{
  "hidden_size": 768,
  "vocab_size": 32768,
  "hidden_act": "gelu",
  "norm": "layernorm",
  "bias": "none",
  "tie_word_embeddings": true,
  "optimizer": "adamw",
  "learning_rate": 0.0007,
  "beta2": 0.95,
  "weight_decay": 0.27,
  "lr_head": 0.00593,
  "final_lr_fraction": 0.0,
  "train_tokens": 1051000000,
  "max_steps": 4010
}
Each number is 200 + 40 x the weight over its row's rms, rounded and kept within 0 to 999. Layers, rows and columns count from 0. The size before them is the row's rms in percent of the matrix's.

# up: layer 6 MLP up, 3072x768, rms 0.0316, rows 399-467, columns 624-671
# down: layer 6 MLP down (transposed), 3072x768, rms 0.0295, rows 399-467, columns 624-671
up399,098,130,205,190,219,182,120,184,208,201,172,215,175,244,203,229,193,179,179,195,233,126,184,249,149,185,205,241,201,209,122,230,158,198,173,257,200,189,162,192,164,146,97,235,214,154,156,132,212
down399,100,128,277,194,195,168,218,198,136,201,270,148,127,131,206,197,147,253,189,145,181,192,252,102,158,189,166,192,207,239,268,155,182,232,179,174,178,227,271,175,258,208,254,187,114,204,280,186,243
up400,104,165,178,197,203,269,215,194,155,199,298,270,260,182,256,235,161,210,232,272,227,214,185,113,236,159,178,287,162,215,213,191,293,267,159,182,222,253,219,257,162,265,170,242,172,228,226,191,226
down400,105,218,218,233,233,155,182,252,216,169,178,186,201,194,193,134,186,235,220,174,265,152,210,214,135,183,179,226,89,222,200,217,208,213,185,197,225,153,167,201,258,191,239,173,186,172,170,162,159
up401,099,253,182,181,197,224,152,231,193,220,207,162,226,164,186,206,211,265,242,162,221,227,212,102,274,165,213,177,205,265,262,162,192,218,212,243,157,253,189,211,137,163,204,223,154,194,269,163,232
down401,100,276,230,208,131,254,192,217,216,164,248,254,239,168,120,195,214,241,239,163,186,226,182,267,285,185,191,240,231,164,257,228,286,201,224,214,211,189,243,168,221,173,147,225,199,207,204,138,238
up402,094,260,208,232,204,205,114,262,192,225,239,241,290,187,201,181,165,225,156,179,311,219,287,176,241,222,196,199,210,237,174,181,204,208,127,250,209,257,226,218,182,169,193,221,194,200,211,188,186
down402,086,212,209,171,244,195,253,185,234,229,206,142,225,264,197,235,209,234,197,241,202,135,184,236,163,216,305,193,237,209,223,204,231,167,209,127,219,176,182,198,240,223,195,208,192,199,218,233,170
up403,106,103,146,159,159,141,169,198,226,225,242,193,244,176,193,259,182,171,207,172,195,181,243,222,217,160,163,193,175,177,159,188,180,203,238,269,128,236,228,192,197,181,225,271,179,235,100,263,174
down403,108,255,85,161,180,222,215,153,233,103,205,176,186,148,212,201,158,162,185,180,190,223,178,210,205,155,191,203,133,214,261,209,174,212,214,156,236,260,161,217,238,264,224,209,248,198,272,206,263
up404,100,175,170,194,240,215,184,189,217,174,183,186,200,258,200,217,327,242,197,240,218,211,209,238,178,197,254,189,159,218,142,174,275,228,193,231,100,301,250,216,206,280,252,217,173,166,183,187,228
down404,103,182,173,188,207,203,234,242,159,152,264,190,148,239,159,165,193,202,221,209,225,213,190,200,143,172,178,189,193,201,239,227,171,175,172,202,222,157,175,213,231,187,195,153,135,186,203,241,228
up405,093,203,233,212,280,211,220,175,186,196,87,174,201,252,258,236,205,157,150,230,131,159,204,135,227,218,172,181,324,208,179,201,122,113,200,242,170,216,182,177,151,188,222,224,172,218,227,196,218
down405,092,276,248,112,166,197,179,189,174,228,195,187,162,163,196,198,194,236,247,204,189,211,216,148,200,277,244,185,30,237,225,206,196,240,258,187,246,271,153,237,196,234,167,166,191,160,185,209,268
up406,104,193,214,226,193,141,184,270,222,215,189,171,287,226,161,290,254,217,235,232,194,168,170,185,188,230,173,226,198,189,228,261,279,227,113,299,244,219,187,242,199,178,231,229,207,241,171,229,192
down406,106,265,194,166,165,197,225,192,202,197,240,159,206,82,163,143,123,214,221,210,204,248,171,122,180,159,281,207,302,229,173,180,188,218,272,183,224,194,230,236,239,198,246,145,141,183,196,163,201
up407,099,177,152,214,156,243,166,247,136,197,153,213,233,175,202,244,146,154,219,213,216,168,228,159,260,148,286,228,155,146,192,166,209,186,175,282,215,257,224,207,220,226,188,255,243,210,223,224,178
down407,108,210,230,202,282,153,253,148,237,208,192,195,227,189,128,220,128,198,245,204,98,204,176,192,179,180,188,232,190,226,277,204,202,150,231,212,158,223,230,122,170,242,248,219,179,189,225,238,224
up408,104,124,176,238,120,125,187,231,132,233,130,158,219,259,270,189,235,203,164,214,189,142,192,219,258,156,220,293,215,246,221,220,172,175,128,220,170,235,196,172,186,245,71,138,182,123,237,261,191
down408,101,257,162,184,237,244,188,189,216,311,138,291,231,142,183,230,212,204,193,150,196,162,196,229,176,255,182,221,199,199,172,258,178,218,211,178,202,190,177,227,225,145,216,157,186,203,216,164,261
up409,103,204,192,153,201,98,152,229,135,206,198,233,260,201,205,226,186,168,173,205,213,172,264,221,210,227,239,160,122,226,243,160,159,193,153,225,276,193,175,190,267,248,257,239,223,218,211,195,150
down409,105,212,202,229,226,193,270,206,242,162,203,273,170,222,154,118,160,194,243,206,202,162,246,169,258,192,219,127,187,227,209,128,207,205,236,178,158,182,203,108,145,186,153,184,200,207,190,151,169
up410,091,197,212,160,187,263,197,290,192,179,205,156,225,223,318,240,225,175,202,179,205,245,226,205,247,184,190,135,213,123,233,131,233,156,265,223,161,255,217,217,234,189,203,227,261,230,219,169,239
down410,087,167,160,182,198,273,215,149,157,209,216,209,188,193,181,168,105,193,224,203,146,187,234,217,214,207,241,261,253,178,217,163,126,200,196,202,173,143,252,178,199,187,246,218,167,166,183,211,173
up411,099,177,193,174,191,232,228,166,189,148,244,238,244,214,180,214,226,201,186,191,193,160,200,174,201,135,146,237,163,212,157,250,144,242,236,165,164,277,177,135,150,208,179,185,207,164,176,167,194
down411,091,230,291,250,139,177,186,201,194,218,247,194,261,166,160,215,189,265,194,185,259,207,183,174,190,190,240,266,168,132,247,264,200,238,219,168,188,211,195,263,208,206,175,228,280,156,165,217,235
up412,104,215,210,113,239,206,168,128,168,204,146,219,286,210,323,230,187,218,187,172,229,174,138,202,209,183,271,205,196,235,129,199,214,228,227,192,262,271,219,203,257,237,191,211,125,196,198,265,215
down412,101,219,282,235,264,164,184,200,123,132,222,158,249,132,186,213,248,204,217,216,288,190,177,188,151,125,242,174,157,115,198,180,193,154,269,252,226,148,203,170,161,179,220,145,260,202,201,221,189
up413,100,231,182,244,197,211,141,192,175,170,145,169,160,224,242,147,234,229,209,229,150,215,200,232,213,184,225,235,217,201,199,159,252,232,217,269,130,180,186,265,137,211,159,235,144,234,190,184,262
down413,098,187,171,197,281,175,192,120,219,189,237,151,209,252,234,237,141,244,255,186,222,242,230,143,228,257,147,164,202,241,222,216,234,233,237,174,242,221,187,218,167,232,176,220,244,206,222,168,204
up414,101,221,159,285,201,197,194,136,182,208,156,210,216,144,192,196,162,212,183,187,230,200,229,194,235,132,174,236,223,276,141,156,128,265,147,214,215,185,311,215,202,140,164,163,251,165,234,214,244
down414,110,205,231,152,178,190,163,211,216,228,213,226,144,226,151,212,196,189,250,193,213,130,211,222,109,171,229,182,107,189,212,130,184,223,210,207,250,198,211,213,213,156,158,179,253,204,201,187,273
up415,094,147,185,181,207,213,208,176,208,159,170,136,177,203,160,263,205,162,228,190,196,131,246,205,235,175,206,206,212,166,153,181,135,201,280,235,229,223,166,224,259,190,208,167,200,224,209,211,121
down415,094,210,174,252,243,220,180,196,149,238,183,200,200,231,228,194,210,223,253,286,107,236,194,213,167,228,209,250,140,238,271,119,318,181,157,147,152,154,208,201,211,228,154,219,217,205,165,215,255
up416,097,153,232,228,110,219,190,229,203,172,264,176,215,243,179,286,233,193,192,237,214,146,225,173,240,260,234,221,247,133,219,168,193,198,205,202,241,198,147,183,107,245,177,233,187,161,217,186,195
down416,096,263,174,174,245,207,249,225,231,236,237,270,172,192,192,128,172,189,186,96,185,197,239,196,156,257,228,218,176,177,218,172,207,254,154,262,153,269,136,184,228,210,162,223,169,217,180,124,149
up417,102,185,215,195,192,176,165,165,185,175,191,186,174,259,224,210,171,146,178,192,196,197,206,208,229,218,224,167,223,245,150,202,200,234,208,134,152,192,204,182,150,193,225,263,240,146,218,191,232
down417,108,259,173,184,144,289,203,185,241,237,199,153,196,182,189,193,196,208,274,213,123,250,205,157,188,271,192,205,91,130,286,241,275,230,160,228,244,228,197,258,226,172,183,216,253,193,203,146,225
up418,094,244,215,119,150,202,231,233,251,230,110,176,255,217,172,207,125,231,158,188,252,215,259,163,284,228,190,240,177,295,216,185,202,225,163,220,128,218,199,166,175,188,229,260,312,284,170,219,286
down418,098,250,194,191,181,217,174,160,187,177,217,182,81,275,240,159,164,151,184,177,205,162,152,213,219,140,276,196,206,143,232,196,197,215,244,254,221,240,194,222,132,217,188,149,178,148,207,121,207
up419,098,198,216,187,222,177,236,253,194,251,209,223,213,237,133,174,240,178,249,252,211,193,257,159,214,175,173,221,248,225,258,218,195,226,182,255,157,206,259,244,227,197,253,228,192,225,136,174,236
down419,099,226,174,210,195,153,147,173,137,219,202,196,214,185,225,206,220,189,136,173,118,198,168,250,233,179,198,191,253,175,141,170,148,195,301,176,195,191,219,261,162,203,242,203,174,159,195,225,134
up420,100,244,212,219,164,160,151,186,189,174,155,161,215,186,144,244,234,238,135,243,183,244,149,245,195,205,244,222,195,238,195,212,164,246,194,197,91,213,238,151,170,169,217,205,231,214,230,176,254
down420,100,196,149,216,261,198,179,162,163,232,240,199,158,197,203,269,230,173,310,237,229,176,135,279,266,241,206,233,198,230,191,188,218,250,200,256,186,147,180,192,237,205,210,170,104,229,222,171,262
up421,102,195,308,184,205,150,193,166,229,147,137,217,244,199,268,183,122,231,169,162,162,142,175,237,213,169,221,206,161,255,127,238,139,213,140,217,160,245,180,186,196,181,199,204,178,170,198,254,169
down421,104,225,248,266,240,167,183,271,130,173,230,247,279,201,262,169,248,182,171,157,221,203,215,200,168,214,157,238,234,203,284,177,221,211,217,242,263,189,211,164,195,228,129,200,179,166,207,171,247
up422,097,209,242,254,194,253,200,223,154,202,140,192,227,212,168,256,228,193,224,242,81,190,184,202,201,203,195,239,219,138,226,200,226,226,180,216,221,214,195,201,207,175,237,180,185,218,143,189,206
down422,098,216,167,95,217,262,253,188,195,225,193,218,182,142,135,200,218,215,149,172,295,254,177,202,242,224,214,184,167,259,182,213,187,245,127,185,154,156,219,232,170,142,195,264,210,156,188,208,206
up423,103,179,156,118,206,198,236,183,174,169,155,199,187,180,169,188,196,187,188,271,132,149,208,236,185,210,198,179,260,147,233,238,209,183,206,227,163,195,264,136,113,215,249,281,208,272,243,191,293
down423,100,213,164,134,194,170,252,171,215,244,276,202,255,224,204,187,235,197,169,166,211,215,167,302,155,239,225,191,203,234,259,161,216,262,202,227,219,205,107,204,206,243,172,168,279,175,204,173,195
up424,100,147,167,139,260,268,227,209,189,155,125,207,274,201,163,241,270,169,195,183,215,182,267,169,256,262,145,212,186,260,189,223,284,194,197,255,252,215,203,194,205,206,188,152,183,144,180,240,244
down424,107,244,234,201,141,197,183,222,215,171,240,251,148,219,99,183,227,226,179,193,191,187,157,237,145,205,191,199,195,222,148,164,219,314,183,184,238,206,256,255,234,187,226,137,283,273,211,180,188
up425,090,214,136,151,184,137,173,176,222,245,250,259,153,226,174,227,191,135,198,145,245,166,234,250,262,207,215,236,158,227,136,233,199,182,228,211,155,194,201,239,188,149,158,191,176,136,197,109,193
down425,083,180,192,232,251,262,188,157,225,207,173,170,244,203,203,204,170,199,214,226,166,295,201,151,49,241,230,233,179,267,165,181,154,211,143,191,183,194,254,221,199,184,165,292,289,205,194,167,223
up426,101,160,196,164,202,215,176,132,202,263,202,221,183,237,169,115,186,123,190,256,211,146,168,182,277,250,214,211,220,178,257,236,248,225,210,191,241,175,293,208,207,249,181,171,212,204,180,166,308
down426,100,191,286,195,162,176,232,240,168,204,232,234,267,190,212,139,176,198,234,203,210,174,164,220,230,203,255,162,175,257,80,248,275,209,236,252,237,158,233,190,229,155,212,194,270,175,260,174,189
up427,102,151,192,129,211,113,189,175,176,197,247,220,260,198,179,251,218,247,241,182,215,222,212,152,177,208,207,127,211,240,210,177,176,219,148,206,204,243,140,212,191,213,207,200,167,174,208,187,275
down427,096,234,184,253,179,282,242,281,185,171,152,227,193,166,190,158,246,176,137,224,208,219,198,163,267,151,252,213,263,182,189,192,205,190,154,177,239,192,234,221,213,194,236,199,156,233,237,212,195
up428,096,133,143,187,201,186,226,139,203,265,169,222,265,154,255,223,176,223,182,233,220,171,239,174,174,233,129,164,175,169,203,196,247,204,244,203,160,171,211,251,210,230,231,287,187,160,175,197,206
down428,098,111,208,222,296,172,136,190,280,171,230,159,250,231,71,179,156,206,239,255,138,204,245,229,210,210,184,139,152,209,178,204,169,149,151,216,221,180,217,160,205,216,225,183,185,214,210,207,187
up429,104,181,168,194,119,177,256,168,170,202,152,230,145,202,207,145,260,243,182,299,205,163,197,229,225,125,194,181,152,187,98,159,178,286,141,184,275,218,265,223,191,232,164,286,137,176,200,228,249
down429,106,206,169,192,189,235,256,172,207,212,203,204,174,142,189,197,169,189,193,189,240,304,199,178,266,183,171,181,198,269,166,171,256,187,164,129,209,214,209,167,218,171,250,252,217,210,164,176,204
up430,105,80,210,224,169,218,203,225,191,184,147,183,189,197,209,201,179,192,182,135,223,201,233,96,214,167,236,209,262,149,200,200,269,251,265,251,196,184,203,220,213,192,190,217,170,242,215,196,325
down430,099,250,210,161,230,179,179,232,257,184,248,173,211,175,155,152,232,208,179,211,252,257,148,227,245,164,217,208,209,222,197,222,274,169,133,222,120,233,218,257,198,208,189,192,163,123,216,196,209
up431,088,192,184,226,233,142,149,178,231,148,183,202,199,229,214,141,252,187,245,128,220,186,175,215,228,190,192,246,208,308,221,132,225,215,248,183,262,198,185,351,182,264,202,235,191,168,262,191,164
down431,086,206,253,156,161,241,220,254,259,155,184,198,223,182,185,202,217,167,189,141,162,218,179,119,237,211,223,160,146,178,206,190,204,262,200,196,162,164,217,140,254,257,209,230,178,219,105,206,245
up432,098,196,233,251,171,211,286,206,218,200,75,201,267,178,100,232,274,200,206,177,252,260,271,182,222,181,220,201,223,280,192,224,198,153,126,213,162,244,240,196,194,253,226,210,214,211,187,145,267
down432,099,278,239,102,192,213,172,177,156,136,110,202,198,155,181,229,161,280,106,217,194,188,133,205,158,201,207,253,250,172,195,181,158,199,275,220,208,258,225,225,236,227,168,194,211,209,236,141,262
up433,097,188,176,187,191,233,234,112,129,178,212,157,177,188,166,265,149,197,223,285,204,281,230,161,182,176,201,239,235,229,204,236,252,256,161,256,137,245,160,245,207,141,108,148,231,245,196,256,195
down433,098,209,194,280,235,128,126,214,153,229,187,194,315,225,205,208,260,141,197,197,228,237,148,257,238,140,202,203,170,206,159,193,140,142,179,248,201,235,254,133,152,275,224,213,150,183,164,139,190
up434,098,188,182,202,142,181,232,229,113,155,143,287,274,222,163,165,156,156,181,235,166,169,205,161,248,182,205,111,202,150,200,210,218,291,168,209,212,232,212,169,214,246,213,221,192,178,219,152,235
down434,093,204,131,184,261,205,207,207,176,124,203,220,154,143,142,254,175,202,182,252,165,183,239,308,227,167,206,222,203,209,225,175,184,235,216,244,290,206,209,213,193,204,239,194,180,219,223,182,239
up435,106,251,237,172,186,200,164,195,154,202,177,144,255,239,201,187,286,273,204,183,184,194,230,180,242,241,230,189,211,203,202,167,153,224,178,185,165,282,204,132,123,208,210,259,190,112,211,227,203
down435,104,175,190,193,226,213,183,215,226,172,217,198,175,158,255,198,206,210,215,165,231,175,143,191,219,238,162,85,264,285,176,187,198,258,171,197,211,196,232,306,270,150,229,247,257,213,203,182,158
up436,105,207,196,206,178,266,203,195,180,190,257,155,171,207,167,197,147,196,196,172,196,146,261,213,249,206,173,132,194,96,184,165,176,176,200,150,250,214,148,231,144,171,142,183,171,248,213,164,255
down436,101,151,219,172,128,117,198,194,145,241,210,154,191,233,217,171,184,199,240,199,176,216,176,164,174,154,173,208,231,236,199,212,202,216,167,153,230,232,136,139,201,161,186,181,235,219,192,207,156
up437,105,101,140,205,202,164,190,209,265,237,165,252,114,221,262,189,227,177,197,269,174,160,193,185,208,151,245,192,271,192,201,185,164,183,208,240,188,188,229,193,253,216,163,189,158,167,225,159,192
down437,130,161,185,183,234,234,252,168,212,232,155,108,207,235,249,262,260,165,267,198,225,167,223,198,250,232,187,180,182,225,216,263,209,159,224,235,214,213,159,241,175,223,190,202,136,123,195,165,127
up438,101,141,284,201,210,180,176,210,175,157,195,166,187,247,251,199,211,181,148,176,160,194,172,233,271,196,200,179,130,202,161,175,227,297,243,174,118,214,187,267,154,232,219,256,175,204,114,206,178
down438,097,181,183,195,138,145,218,203,205,152,123,135,199,165,214,140,173,186,189,255,205,141,217,248,155,227,153,184,215,234,172,165,230,173,221,148,171,199,176,239,245,141,181,135,181,141,230,280,242
up439,099,196,194,237,203,171,238,126,183,202,219,152,118,212,196,274,180,153,215,281,243,190,182,213,209,84,285,211,153,281,147,181,132,221,99,248,202,209,309,226,177,165,133,259,180,263,267,217,255
down439,099,230,139,209,237,266,239,137,238,261,169,144,167,181,163,215,215,197,246,105,157,205,147,121,238,124,199,191,164,155,189,191,214,209,204,218,206,146,147,203,216,223,182,187,192,155,134,193,163
up440,095,151,200,190,233,186,289,152,249,190,201,132,257,341,259,194,200,146,203,233,242,196,166,202,194,208,220,204,131,237,157,243,236,220,162,163,176,201,206,144,73,252,179,303,193,120,260,213,229
down440,097,197,181,253,178,162,247,263,150,237,199,195,237,175,153,208,149,186,189,206,165,197,254,171,237,203,230,198,273,157,195,121,129,192,230,224,224,203,183,169,218,189,159,190,197,178,139,201,181
up441,097,193,207,195,269,166,123,139,228,183,177,189,204,179,185,186,141,207,218,249,229,214,123,217,270,245,285,134,218,222,199,205,199,283,147,233,146,218,193,160,201,183,150,204,192,150,207,191,217
down441,093,184,121,153,190,209,215,159,192,212,195,182,140,244,174,204,170,149,177,191,209,187,192,177,195,183,98,227,231,207,189,235,176,224,191,270,236,245,195,188,180,194,250,205,283,209,233,176,221
up442,107,174,210,178,184,201,210,194,217,212,186,263,223,203,157,169,194,134,199,198,178,246,233,227,119,183,137,188,191,238,141,213,176,209,193,171,188,211,202,194,150,212,204,223,167,229,139,264,272
down442,103,234,252,219,227,194,159,226,271,223,127,203,195,158,192,271,215,255,132,213,189,272,217,179,200,182,292,207,189,161,204,221,171,213,206,109,211,216,307,219,221,190,275,224,170,205,165,161,158
up443,098,117,135,155,188,139,181,270,239,180,181,215,225,200,188,212,146,178,245,218,198,181,269,213,282,163,175,164,234,161,253,232,223,248,174,242,175,260,188,246,260,155,181,187,173,194,171,254,225
down443,096,134,199,220,199,274,137,132,217,262,229,272,230,133,239,159,190,180,138,221,186,291,144,195,179,285,188,193,181,250,121,177,196,161,289,230,212,241,189,156,166,190,207,182,174,191,209,126,150
up444,099,178,199,207,232,151,185,184,201,280,209,194,215,209,189,186,174,169,232,228,159,210,233,148,227,206,148,140,186,246,193,169,151,264,167,279,194,175,177,163,168,259,154,294,194,222,215,194,213
down444,101,141,202,188,254,286,220,204,176,108,174,203,174,211,121,271,193,215,191,226,205,152,241,189,100,239,189,262,247,131,133,215,247,145,159,208,153,268,239,235,229,132,198,158,238,237,237,196,219
up445,104,184,229,181,246,136,118,212,221,259,152,222,184,234,188,244,131,256,197,202,117,153,203,168,183,193,260,277,263,213,201,194,186,244,214,166,220,237,240,211,189,219,152,198,172,209,294,230,176
down445,102,239,179,166,226,215,158,225,183,181,150,196,261,176,162,156,218,262,218,159,230,183,179,221,185,175,202,165,231,117,187,149,311,180,272,202,160,150,110,238,145,202,250,150,211,159,171,227,225
up446,094,156,223,214,227,264,200,198,259,211,263,191,222,211,213,179,211,212,237,157,164,195,259,176,193,150,295,287,186,221,199,169,220,128,224,208,189,180,205,224,197,238,172,174,177,217,180,216,232
down446,096,245,181,232,143,194,310,228,65,124,136,187,145,189,190,180,240,189,223,251,157,208,162,144,180,214,236,173,256,165,226,196,183,196,253,216,178,199,164,182,216,169,213,285,172,292,188,217,161
up447,097,100,132,19,164,165,228,257,215,232,182,161,202,223,166,162,211,142,190,135,186,162,128,223,177,201,189,248,260,173,251,241,244,197,242,188,226,218,201,218,215,212,199,129,213,248,174,213,159
down447,100,292,144,266,194,271,185,157,218,221,162,195,171,214,234,202,248,132,245,253,194,232,136,177,148,168,211,185,150,220,196,223,192,205,202,203,181,224,187,179,255,204,218,201,231,264,244,168,227
up448,103,181,143,194,207,184,176,148,251,125,191,225,264,181,173,164,185,124,178,183,224,206,298,154,238,88,126,190,193,182,143,201,242,240,290,217,188,203,142,188,167,227,185,158,201,212,182,173,265
down448,105,239,248,218,240,170,271,235,264,243,149,254,116,233,235,205,151,262,190,215,204,196,154,166,234,160,206,155,293,153,199,183,234,174,189,237,252,219,207,146,165,221,221,269,236,247,173,219,256
up449,095,154,209,193,208,176,228,139,221,236,194,206,204,215,121,270,261,160,135,164,178,142,227,224,290,123,192,144,255,223,217,277,219,178,181,202,139,245,210,260,65,169,157,254,161,257,179,241,177
down449,100,266,268,264,231,192,174,186,175,176,174,145,204,204,184,175,100,207,184,218,246,290,149,181,229,273,164,250,166,145,165,162,257,204,175,221,238,166,205,173,192,212,165,147,238,158,144,104,236
up450,098,185,103,239,205,215,237,236,166,224,153,294,294,215,177,240,152,156,131,157,181,249,234,230,231,152,252,232,217,258,149,232,219,173,136,246,168,230,252,250,167,188,239,178,211,282,200,171,168
down450,102,173,234,192,219,142,220,206,182,238,128,168,160,127,233,228,231,162,192,217,214,173,231,114,194,179,215,227,188,183,201,138,162,277,213,225,184,211,175,199,243,232,232,191,175,180,176,197,198
up451,101,211,144,170,269,231,198,166,252,204,211,160,213,178,174,186,230,239,180,236,95,112,214,193,228,190,177,203,273,184,188,163,189,174,179,211,92,212,177,174,211,198,218,241,186,171,157,247,226
down451,115,165,200,165,179,183,183,98,203,214,247,170,297,247,129,212,252,230,209,299,215,159,179,225,206,224,207,149,193,120,232,186,162,193,223,208,168,213,170,201,191,219,262,214,230,178,127,238,203
up452,096,163,240,229,184,244,161,179,116,246,202,197,150,164,170,158,191,223,222,186,138,201,281,187,140,151,201,203,159,164,248,227,167,194,237,208,195,236,169,213,214,153,141,218,274,181,241,196,202
down452,097,275,254,209,244,174,253,255,231,129,171,141,89,216,231,275,240,204,206,166,222,173,198,187,250,216,288,227,185,212,179,225,202,190,185,183,140,317,140,210,186,119,164,255,224,291,247,196,163
up453,098,214,157,204,236,173,157,243,219,159,153,229,173,174,223,203,152,208,208,192,206,143,178,152,222,206,258,100,200,258,225,128,180,230,161,199,261,187,181,202,184,174,190,240,91,281,196,205,264
down453,092,109,204,200,189,233,194,170,156,161,236,270,215,181,208,225,274,138,184,191,266,154,229,138,186,222,192,185,220,220,180,275,241,207,273,242,174,117,111,232,268,174,232,238,195,139,171,206,146
up454,097,155,153,210,213,185,241,223,189,219,198,255,198,148,276,175,224,219,215,297,248,172,163,156,195,232,214,222,200,174,175,185,126,229,139,221,214,216,184,269,158,158,286,174,221,162,217,163,258
down454,087,186,162,216,220,164,249,193,238,195,177,162,148,197,194,156,218,210,166,172,195,250,186,236,158,147,200,231,168,275,286,181,250,189,237,158,325,196,241,205,252,209,244,238,206,255,166,226,173
up455,096,160,160,216,191,113,182,179,208,170,281,168,165,225,200,178,177,169,273,231,211,213,192,246,178,141,236,225,115,165,182,177,146,210,106,241,146,215,189,142,210,182,192,317,216,253,171,175,227
down455,100,234,189,192,242,176,92,235,202,232,235,217,165,202,177,194,216,147,161,254,227,183,169,203,237,146,254,164,227,159,106,189,222,252,257,237,318,235,233,194,156,191,194,202,151,188,186,188,222
up456,101,128,142,207,165,197,232,201,194,151,155,234,195,132,235,175,216,251,162,227,217,189,261,176,229,207,207,129,229,204,229,154,266,218,236,189,121,154,239,345,85,225,225,195,122,167,214,207,229
down456,098,226,208,217,219,126,232,219,202,192,226,166,256,196,144,155,242,178,193,159,145,246,149,283,171,175,219,218,284,216,182,275,195,157,212,220,210,240,180,175,272,200,195,154,246,209,227,180,177
up457,110,181,196,173,177,175,265,264,206,246,147,201,275,129,261,239,207,233,170,185,162,197,166,167,249,129,168,166,222,239,247,227,171,280,193,276,163,177,297,223,178,187,216,203,136,193,182,202,180
down457,111,205,186,156,203,173,165,215,208,208,158,213,149,159,219,258,219,234,182,239,163,170,209,192,204,215,243,163,186,230,180,206,254,217,224,175,239,282,149,213,174,167,157,225,142,180,220,224,162
up458,098,148,267,155,235,217,206,211,182,284,164,204,251,234,193,226,285,115,148,278,261,148,276,138,152,188,198,170,144,121,215,149,203,177,151,188,167,222,182,204,224,169,202,187,158,224,194,203,227
down458,096,158,210,214,224,184,155,196,169,199,215,183,235,171,141,125,209,275,283,184,158,165,159,202,225,155,124,207,198,242,193,152,194,192,138,206,199,157,251,207,182,160,206,209,171,184,217,267,193
up459,107,113,194,158,105,187,134,154,197,156,147,197,229,216,169,194,236,201,185,164,230,211,240,188,249,159,178,186,188,165,222,194,241,183,241,171,77,318,146,232,169,235,261,293,118,202,174,167,193
down459,109,157,114,126,203,132,264,124,211,227,133,232,140,185,224,204,209,210,204,179,191,164,204,231,219,150,167,136,186,207,232,191,199,223,205,296,181,141,177,222,179,158,169,204,237,213,174,162,172
up460,095,188,176,151,190,150,154,202,205,237,167,168,170,190,221,255,232,162,169,191,204,124,308,177,206,191,156,148,175,225,188,253,160,245,276,140,254,173,232,270,166,161,227,220,233,176,208,233,210
down460,092,238,223,236,188,217,193,192,165,232,247,254,203,248,164,194,170,255,218,203,152,217,138,118,148,231,234,189,181,174,157,165,172,234,190,190,122,133,173,186,135,163,232,186,244,207,194,154,290
up461,092,145,202,314,151,205,149,179,234,148,129,180,167,232,248,226,220,256,202,208,245,251,276,174,177,163,199,134,172,266,141,224,238,115,128,268,240,218,268,225,200,193,194,180,143,124,191,175,214
down461,091,213,125,225,208,156,216,198,181,145,201,230,178,237,211,138,143,118,174,150,194,247,223,199,179,123,180,194,193,169,258,175,182,224,227,203,147,192,204,214,182,202,224,278,202,193,221,202,217
up462,103,230,247,243,147,187,117,233,244,180,204,283,250,202,144,234,277,171,185,232,170,185,195,193,248,226,147,291,181,264,270,205,259,235,185,185,184,176,165,255,216,289,138,186,128,220,164,203,181
down462,109,246,233,158,240,179,210,233,175,205,210,172,214,167,241,142,258,164,157,203,150,261,237,214,218,124,173,212,194,230,142,214,208,209,161,234,193,195,246,210,193,137,147,228,102,164,181,191,182
up463,096,177,142,100,180,215,210,237,201,201,185,188,201,205,173,180,201,104,178,221,179,117,169,225,146,69,204,272,220,188,182,239,261,180,183,183,246,157,230,257,175,234,220,207,216,245,115,183,174
down463,100,203,159,231,152,210,139,222,212,172,206,265,264,179,197,196,262,241,188,182,279,239,222,191,199,224,154,112,115,210,233,138,212,220,163,126,172,175,253,169,167,184,171,232,218,261,212,265,218
up464,099,175,196,124,111,189,196,259,147,100,240,237,238,226,219,209,186,169,227,204,153,165,179,173,230,166,316,251,213,239,226,249,229,172,222,202,189,209,155,253,161,118,217,201,176,196,211,202,176
down464,100,204,211,249,197,120,260,84,238,251,189,161,145,190,195,159,163,242,146,207,219,251,279,233,196,223,151,232,189,196,216,151,164,272,185,228,217,231,237,142,279,242,220,173,246,158,188,194,200
up465,094,229,149,118,140,189,242,246,158,130,131,164,167,215,225,203,146,140,112,204,167,224,250,172,233,161,190,184,249,217,231,81,265,192,185,199,108,206,206,203,199,243,214,174,226,154,128,160,211
down465,087,174,236,214,242,304,188,190,210,235,133,232,281,189,195,228,212,168,196,228,266,228,214,185,203,170,211,193,143,235,188,201,195,199,232,170,184,206,205,161,238,168,154,215,151,212,222,215,273
up466,102,164,225,218,198,102,156,124,238,189,189,226,171,196,171,233,90,235,203,228,152,180,287,173,217,207,242,236,194,192,189,145,162,217,226,187,137,191,225,242,241,246,233,215,225,145,155,216,185
down466,099,139,182,139,168,214,196,196,205,245,225,177,221,205,164,186,232,217,204,121,251,205,236,241,216,213,246,247,196,189,257,218,249,205,202,153,264,157,210,184,216,265,211,238,255,159,210,166,174
up467,103,184,89,232,146,213,186,124,118,214,213,224,187,253,205,250,210,242,222,197,174,235,244,203,178,144,235,168,224,202,133,237,110,211,171,170,196,203,122,135,172,168,212,245,204,150,231,207,230
down467,102,220,239,220,209,140,209,201,171,237,207,177,293,200,212,203,239,174,115,201,256,193,221,244,166,176,208,200,204,236,226,200,198,230,172,171,211,253,230,267,192,157,121,166,124,203,183,219,280